Weights of a small transformer language model.
Size: vocabulary 8192, 1.58M parameters.
Architecture: RMSNorm before each block, rotary positions, biases on query, key and value, untied embeddings.
Training: a variant of Muon for these matrices, 118M tokens, 7197 steps.
Each number is 500 + 40 x the weight over its row's rms, rounded and kept within 0 to 999. Layers, rows and columns count from 0. Numbers have three digits each. The size before them is the row's rms in percent of the matrix's.

# layer 2 MLP down (transposed), 192x64, rms 0.122, rows 146-191, columns 32-63
094:510443541482512462477497494563502495473522519512465483454511526470483489502488465522550522474440
088:512446463542441533557500536499422497478544544405485466602530478586512515522526514520562478458520
092:507485509554469457529496506501475541528434467518468551537520455525510536455449478472499500470462
093:461493515497428505540496518468478464428508475510341518530477529509490522470522480475486471518504
099:494559552479483494475512497546500462473545491432556478564484584485465617472509422494461555493474
092:418543559505520525485531504486541504494522485468560558489512487391504577448515608471524491484504
097:540530520568569516526514495484516484505510378473491458470489560493548456501515478420489551520536
100:506545455464484509514500487538513466460448517584534507415460548441463472525472510459459533564469
100:548481508519503565551458454497486542470540687529581473547479490541494489491535473518506538533517
094:519486499442471511539423537533488547521548565467417578523530532482505536377496512565539511562462
108:540520505550486525492446613488503476481472514532477471429525471474492523512486523531499487468530
108:483457514521416499511532504521426553465461589534565499476523546502475492404539530513486506497489
102:504517483461454489458502507492439516489482463575479479576497440526518496541466505522541463432414
105:442493499533417509458560456498543543523448517520510487508479457437547451443465571438531535541470
104:505538566508463512532576547528483476481536492483503480431464469489460486516456510404504485506519
098:517535577538486530450478586520499515534490471528477501478488476484550524542502485584453478511553
103:497469470490512436494453475555516566518533425503564498501387535551554414512567532528504541518449
101:460528454545440385515551429536469545510554419535531497479506528506492510488496517504559508479551
093:491463582561452542504494489535450554441482464533379525416465452450516515514518549496521504534449
093:494540512491460500472528472458498564447455480524524483486562489526467480578558494601482529532483
092:549549494460485466560432536449509454493428519425479483525506518540491456521431564499585497427449
095:463454529476463501524489522572431576507481372519483497454540483483477448520558539531471550521480
101:468446492520520438438523563495508512497514458586447486506497508497453482467539471489468543526540
115:463536475514529478546528521454525510542534510477465503450508503492474599486586531531426531478506
097:534479560509536514521500523588504568487486508560550505468533488505514518519523534484523566520595
101:519599501481524469475512548510571502467481416551433486475521475508469497563518539483483473462508
091:555484445513489541470517497535506489476559450493503499488515583515500521514524492580530604499523
088:532442579466475473580522531596498544464511513574455475502487513533488504457553524515526489516446
099:512528473448472580477484503427530594477531463566591465536552486521526526481521513513536496456463
098:506515500494520478573447460535494489548488504439426486557478497461515501488499502524483532539487
087:532530476546542469482485487484502471436470528440570482470606461439489440521412485518555484555480
104:470499448438494533478558493479464494505532442516597477500527529468514482462511516550484519534509
087:534534462487491456530439471578530516437534467395545546500524509504477512547495449501517483510516
089:538454545489516533485472462540442499539518496462437514468482476476464466578535487520416489588469
096:545448442477453522538498417457514505542494512526517462457511541549519525488557489559462488488547
120:562578547443488507513457523532526520460449483507493485498583497448482501526558468440495520481456
093:447475493516568439464471448489506515513530535447528475481492462493456448518550474538427520580572
101:472583445402534468532511586505503471504434509560491508443482517472501562490398519549488497511527
110:470469461549462521533430602498513561579531459428509519465449507475514450530488505498450538557530
103:499538512432512569555494489562461492507443528432497550478506472522498516503417480506428468438512
101:475482495492481433554559443489511527467492500493453519489484446455511531528428531522482497543542
098:505446504545458549541481468578468513511578576408580553520492477530548475519525555432495491492515
098:444573468448455512459500543451449476536528527436515453509526486520489479506497466540545532518420
103:500508456462488497519535581520449456474526476481499554515496548561473456558444462545443446522505
088:442487458517556516575510463492528511547434529490466474463556490518461493479539501539466523541559
100:481486541548535520484476445471553521564488431460526496481497512442521489558503458491415509553568
# layer 2 MLP gate, 192x64, rms 0.203, rows 147-191, columns 32-63
086:543463494521486557479437536538432434513433520454508447512562535561430549476481578529456477532460
097:483494494433499550513455434501490474527490478471568488486440470488498473560470554516451556422504
094:533595556438539536485455473566551552534533466492553527544480453477509515591523540478488446521521
096:540530511446522515564466515453495505510399606523544539516455454534572510513497553499543548542508
101:546483465495541433574531441537441430491462506461543468543491497478497510473457412518453531519483
098:500475459566483477504477546557550575556537524378424508431522488479384534484483548504502487549442
110:515492470536490444461493541496517468575443510482425465460481541444459506533556440494442476513481
103:543512453528516543490454485539555617451479552442524532549511471449443539490475538504484519508479
090:484501472446462507510498510533501579488542509442502572515550465474525517424484501518485583560497
108:512492552477456475542437488491494425506478487501503450534436595549485574529481480549488485480428
090:520533472540543549449451511521558426518543531447440511505445449497552560522538521467548506530490
102:467532507477436493453525503454486480541471473530482479556482371546429522500435445469524534513506
115:516516513528481521505448498540500438518512538473524428525496516451475475575547522551514519481616
107:458491502441468512474600549587468477511517477434549501480490508563468479535474485475467438488526
098:499487455425531442516501471455542515413504493536506528442532479543414500499490529388480472491505
109:455513523436485496510532468534440531465484436442572483574515412475462499565477603478463450508531
097:505475505503462545508523520483422446498482507497517501476495491575541413400508527505530496439454
089:500456493529408548440550465458534508533595471476464509469506481502480504466485494537508472567467
100:487507438484454512463590473501499551518505546467533559488458418528466517553433479552519539529504
095:495532470532451460496507504631492439451523464442493514540542435536496459482500509489495526456527
092:563575486504503503546543480494533503471542581538519512477430471569512512473499510465528474480613
106:480487480470544503473524530494519478530490508447578507558437514524533561530464485487533482416504
101:516491492501466522511520458547467495475551467458590533546524482523515485456497519522545567418455
091:514449473532465525461470568547482516534493506494521474512515495538499525523558507528522500454603
094:490504557513431448467518503486449541480478481518496503506543574556508475478523510511549517461498
100:472552504576546510536474478432484506487432566546571513454476425511507426559497521450509474454506
081:424602522466502545463506504516423470519484528481486447529554521533509545481591553518546536509479
099:493463456551551563541515573514463494542533516489563475542442520535465446504544481544558450574558
099:499503475530476567502472540530510509537572509486531502493496471498516510535540519555546478552453
086:436519533391524519492572450543457438431467466523548470503528456490506553492459531486522505535458
097:461520556508531508519447508525498516476556492451493485501458433575466560504544481495459502486502
088:505503466545497487539419537513506469511449575539462485457440500456533551461566481514521580520512
096:480519602547565526504490500515493507477440496499513482469479500474522489607534530574521525568468
093:527473455529519511469441494444558441546537469518530498467486520414513476523449507512558497454447
091:483620550545536506493480485472550469530441545546484423495554524497448546579488500543523470517449
095:536526529447512512494470518510466499433493501408459505547592470512451525464489463496477517539539
095:444527489380501438513503595512493559541459518475543560458486463481469506477484518537478516523563
111:494554546459480543492432497506491470473433493510515510492503553523470465546549557498532498467508
096:510460510494474544493512537390524469494553466556523429516426489442497513487529519503511484541434
116:505526460556527503543505495506497532470539561488496479469446556527491536439499539535567573521476
107:511532530500517543512467533493482503456514493464538418433510556572510520556489488570564528488511
095:496503544562532460460470500507552490492448532549458491519453514510552497539508474492466505503531
113:563501515556491481469521479487443464449510431504499448552488560502525512537502456486477443436503
096:496566517570516394483552538457586511489516498472469455467435503501498547493414449515511418531473
086:473538532571485547455521458498547616476568563471490531487534508565527528526491487546509543470482
# layer 2 MLP up, 192x64, rms 0.191, rows 147-191, columns 32-63
096:473462476452425504572467488471471532491469574515481584534459478425560523505523527513590516486458
098:472389451464473518456518510566520497528555482495557447550475540488465503460519534548477544481506
102:520587503477486468494452482545529515498572468482574620490467481509543523531522462517429506500555
100:503472523614469481455526479541460487552502452535514481469466520523480461442470417491539517465578
094:499494437490575477495518468510461427468449516478555478547471497502489519484465441474522553478484
099:572542489578578495540510529531543549544527436452513529452501479482434529460435535444486464513503
103:562470452486523514543472459528460454546504531522460510479421521429469537538498519389474524491541
101:512502549558454475514545514470507433459535525561462494465552561506524528461522481506525551529551
096:530470472482444492484534406485553418486534517584529437476503548526500480582449485463409494465545
108:478486477573542493517549521486518551481521537510477482421511477459489413510548518452507494443498
110:462425510526419512489500534550434515487484553472512490507518544537519460406566536441564542518493
105:563582531487529506577490497555434524453450444514493480529526575480568550554503479503491477456433
109:566445482487509528417473577467462502520523482441530475515489428497442523547464465544440457487578
096:500494471503542550471474520541544467588433529523469432577539487503579539506476487514538539507525
092:494545467466469529546458482498514492414478483502545562481539509548529513499451540451470473427526
107:465519484489443564508563423498430479493490511457529501555559495466496454433468535518543519510509
104:536465553401529597511474480439464508490521492522552524519523504482504504516497566471439547490434
093:436428499530473546521546518467516466480489499539505497528480576493469485482577566545525482597488
098:502478428483416505452499436437561528500476517542451490508510399489514577532405443531499535536477
101:477454535487514565428513429483455563501500486600500494479491553473546533477528482513488521520466
098:477544531435535510483502490570523592571441413443484454479589476455460480525507513528455497513482
107:520543466447505399567473481500527502526585447480489534521448553522549490583478550443514472503566
120:542498517529581550432537507476497480392495507547457481545438512468517469457461450479621510470474
095:484513481519510463498556538483583505519530499490510473520489490509453547538489529538476454563472
089:426506493479487486486518561496523447484558470486457470502555523544457453533562526480527452450541
093:517542534484494535525521403516496448534530442498598504530474512429452577445499486570445492491508
089:498466421527521503522486469476462472532412520469515615498472515485514423561516502533512491485556
118:491516550484480439512430432481539495469432502536431508523563514472547580529481504504474516477435
094:564460524538485527491449577507472490478527573538510526489543565500477477518595557505542438514509
086:524491502512446502540556563530432522568556493500532489459479510529443545499547521495522470430456
091:496583516523565463518552513523483493520430503449493464483487569506594481492480498514476537499523
084:526516514523522521535546428497536517463520438532542488604490443485468504552484478479492472621455
092:508539551560499543498447512485497487472431466489478559473446482484489482585550519553479528563527
100:524467540594513610490516519525467522493495546450535480454501483506521483481494598531528572402504
117:477485565488473522459478560519460520481468521509547445500522492432478515497566461459508521452450
082:488516471506583492494454539465583544540482512458434476444539460470507521433510554524483506613552
093:537484514495554489499524568513574483560542532481481478494495546418521528537491409536524468523510
106:491502518546555495524520442472508466438491509546547498560576468500481462497543485492607527480503
101:524566534509531497496491459580459499510485454467485596469516451533450519481482534514438484493533
103:514468508534517470545512502436483441565489520557473480468532479525559503516441512503488478497445
100:495497462510557542538470496550494537478502499479478409496506545542463529419559426559510444525470
110:433496460449474436484486511527389522468562513439483458475504468527522498512549572543519520520458
103:440549473434470501538489479487593521510508520532502582408519468506514455536478524509507502440508
086:486489575563490466553484485498542502527497495477534498446482490535454547508464447604496526497534
091:524521510549544508489496537396586547510497452546457504463473528484491552553463431492468427559510